Weights of a small GPT-style language model, trained from scratch on English Wikipedia: 0.858M parameters, untied embeddings.
Each number is 128 + 32 x the weight over the matrix's rms, rounded and kept within 0 to 255. Layers, rows and columns count from 0. Numbers have three digits each.

# gate: layer 2 MLP gate, 128x64, rms 0.0628, rows 13-26, columns 0-63
# up: layer 2 MLP up, 128x64, rms 0.0603, rows 13-25, columns 0-63
# down: layer 2 MLP down (transposed), 128x64, rms 0.0588, rows 13-25, columns 0-63
gate13:120133148106135126150149151124102136172138082095133106169149189083130149107117146103111120149130207121087089176130182114157124113126148139167113157136132097156137178137069161088088119119053059
up13:141171125112080118141127110181194119117119145136132144134075072133099090189088168133149151079082112123156172117162180106116136117088129136129090151225170136158091170083105154137139121150079105
down13:147101145158124107147076107161137117108229117139124128122144092150116110092107037118142128136118054087135150137134089151148134115108075131145149087118128132146111095119184124091087144144214173
gate14:168174140072167150124142114181114162141154146146117166146176121175084109081136129103109152119137082158096188114098147109091140156156185150128141097102140102107182087096151173115126088150049103
up14:135040120110110200098136114119120132122096101082155112152114136129195144145118140125091087148140165123098104124141117144106093086144120108100053211177107125130078103202122091090152164184137126
down14:173137106009169182109136119186127138140146163107172151127130114155095111116140157117114157072191108165093168124136157115044116117147194155101117132152108116142159066152121178095136085150038088
gate15:139117179080117166125097073157108099139073091132206141129112107153127138076178150183143119118122099136096175097104168157139055128212107114133153129163120069149086078076160130163053152115098134
up15:105103188131080148108106111142136094123115108129163151133075160094105128127118131138140158193132178107119174134136138214181108106153114092147114118160108032145093122071203068152178145103146156
down15:142067172167099156115117121133140080106102110124184148124080158125091100094090123139165153147137200112058167151150111173150162128158120125136088156148112080144116145071206073140146157125085122
gate16:043079117152226142144103119166078196119101103082160143126176104128158104099211151136081143117151144141078118169122127130133127121172118117092133156165135166131119065160154124143187099174157090
up16:054125076169212081152175144162134174129133096140122149105116065111125099128138114172105141086171127120030093185157065135139153110094119143147195132131164205105145162137172140127173084166102159
down16:085146067163089106135168142164158171167174106136144108103078103081104110131062145167143116140161088101096107149150059121148151134086110095195132115115174195104190255124135108086154085193065146
gate17:082139168153159153061053161191120104094138083066063137165117106147107175168140094145086092164096144171205170145120215094124118105121139104083111091120119133149192100102166114103112167109096136
up17:103176123167098109038096190162142081112145100063071142123108109124085176161122085136112091108129143125188169146123194105143145094060127094116095075111127141192178163155139128092083162071137185
down17:115126056114087089084152139106139113122124142110143112138149157182098074143119064139198144116199121081159085144134096084167157150052128137161102162132118147116110180161093156053071132132130121
gate18:137150130147165164205128099142172132089143119143150071110179108126149122141124165101137128118118094164153101181155159165093120109146136121147167173156136088108126130133134135115098245163085151
up18:106169160136123147172141175161204098118201160163102139154070102133144146179131156109162147113141126114144095106174124078124168141098191101142124104119138169047146132134201099164138136191147142
down18:134097155094090105083166167135077091169129156076123155123066177139064143096136070128122179150139167118085118037117088122177127165094151186108104105129132146133148100109156111195158079092159157
gate19:137182087141126138186138152127118138119149172085122156184104158079102108133116115111196164116179127094151129132169121132103157184095168129112166108094156121120125199095103050141124163103153146
up19:154162145089147104078156097186162105106153124171131118168110071114159133132155073133103182193172165137139127121121131153147116107173123139195113131142072167087158126122136185160134034128131147
down19:108029098165137173136088103119112176162101160145086127097165168168133115151102173142139070116099103137139130146097127111123074089095100094074130092131163119160085068139144135100115189152127145
gate20:103120134083143163085134182148148144154106086078063143172111117146137118130135127114129095192132124156105139124092165168130111109130121139133107149088151160153138101126156103121093097119113164
up20:138131120164109126139151089061107103097122152162214114127102098118131126126126129138149123159100143117153125126144093104155142169142123074141167111156111175104071146109130122114147162180169147
down20:212131147181132119156123093086087083111121119094150142101131127111086152117133125133128118147101121114111153139143107134131133097151118092120157087174133125090099168111142157131113134152176134
gate21:154161119128127147148091124094107137189113135145119106101144165102120120085161150077136147071106128123130126102076132118141144152115121089153140136178139088158118158108073153126106153141184117
up21:085045150115135132089127150069096116089128114091180141134160100139086194126189122104071101142171138136119074123148139088118108073162129139139094167121136153160093104162132111124122103125123151
down21:139129120148133151126112130069091148155093160140111155106135124092141105100209140099124148069071157122146125084100133098106135165146136125122101162194111156149096111098144151135116155107180122
gate22:100132155146113093138072115158169088107144119134101096102055134150124140152115157123160141184116143174146077109124123127104153122138109087124112155096080140106126110156209120097131151177136077
up22:140121091127125152131145156118089117160119172105179171122187112170172063142172146097130078119155162155106126126138118166125055132223119122106155094141179147150134057131117081183153129167086170
down22:100121171142097088112066110175162090084103115116120114099095116164138130147158114112154109146086151229131095103116083109121130077192118186116128119115116168135093044112196145122132143175106101
gate23:145093120126106124183168080138116116140125134155161107122145099142221148133092119090095102179094174135146120123143143104149110160135122124130099133139077105128086140104159105168200161198153105
up23:102134168101198142094098140129092129119111125090102163109137158130070130092129171126147117126091087152106102109102122152091162093167112142082146161104163151145170115173117135097124144128093109
down23:148117130119161130168171071161092088156161098119171159112143099167176167141130152109087089168097144178093100115124134164143122160145091113069120124118093102144128146122159116089184162197130080
gate24:166122140160112068187154167170120130128139151175096110134086078091145114150124112123149177121145130126127105160119130171157181205119206144183161119119136118116126155096105142109133128108106132
up24:073128067142074131084113121057153113142131094098122130145106155156117141166147060183079137089130121094116148117193126055125090052121090141133145116139149113135129088105121155123081108060160133
down24:155151141082173175118152155191120134114134176133175130137172111104137132097128179076167072135131130186154113106126117131135121152153073104091082092127052119088113131152166116078202132171118081
gate25:131107103146177080165051148128095186165134108135060142085113131090090150069112039114121169061174134113080115188140119136131145108138108122141122152122129145164112153126065152118114119130162134
up25:144160173137129140099195147144137114171102120081197183116120099172160059062170143126157109157152070094111148097124182089111102137146107199126159138134155139141189125102121127165132149089074143
down25:190163118125163079153067162129147147151094118162111078134112137123097193125095125080103110102092145156070074127129098103099150099143131081179076168126079121134122138159078126143093136160178087
gate26:122170131159123076112067088116155151177135144104160114115116195113114076153114107138114092162121128117149102209163113136129193122106108151195119124126121180153090138150097140159160168090119096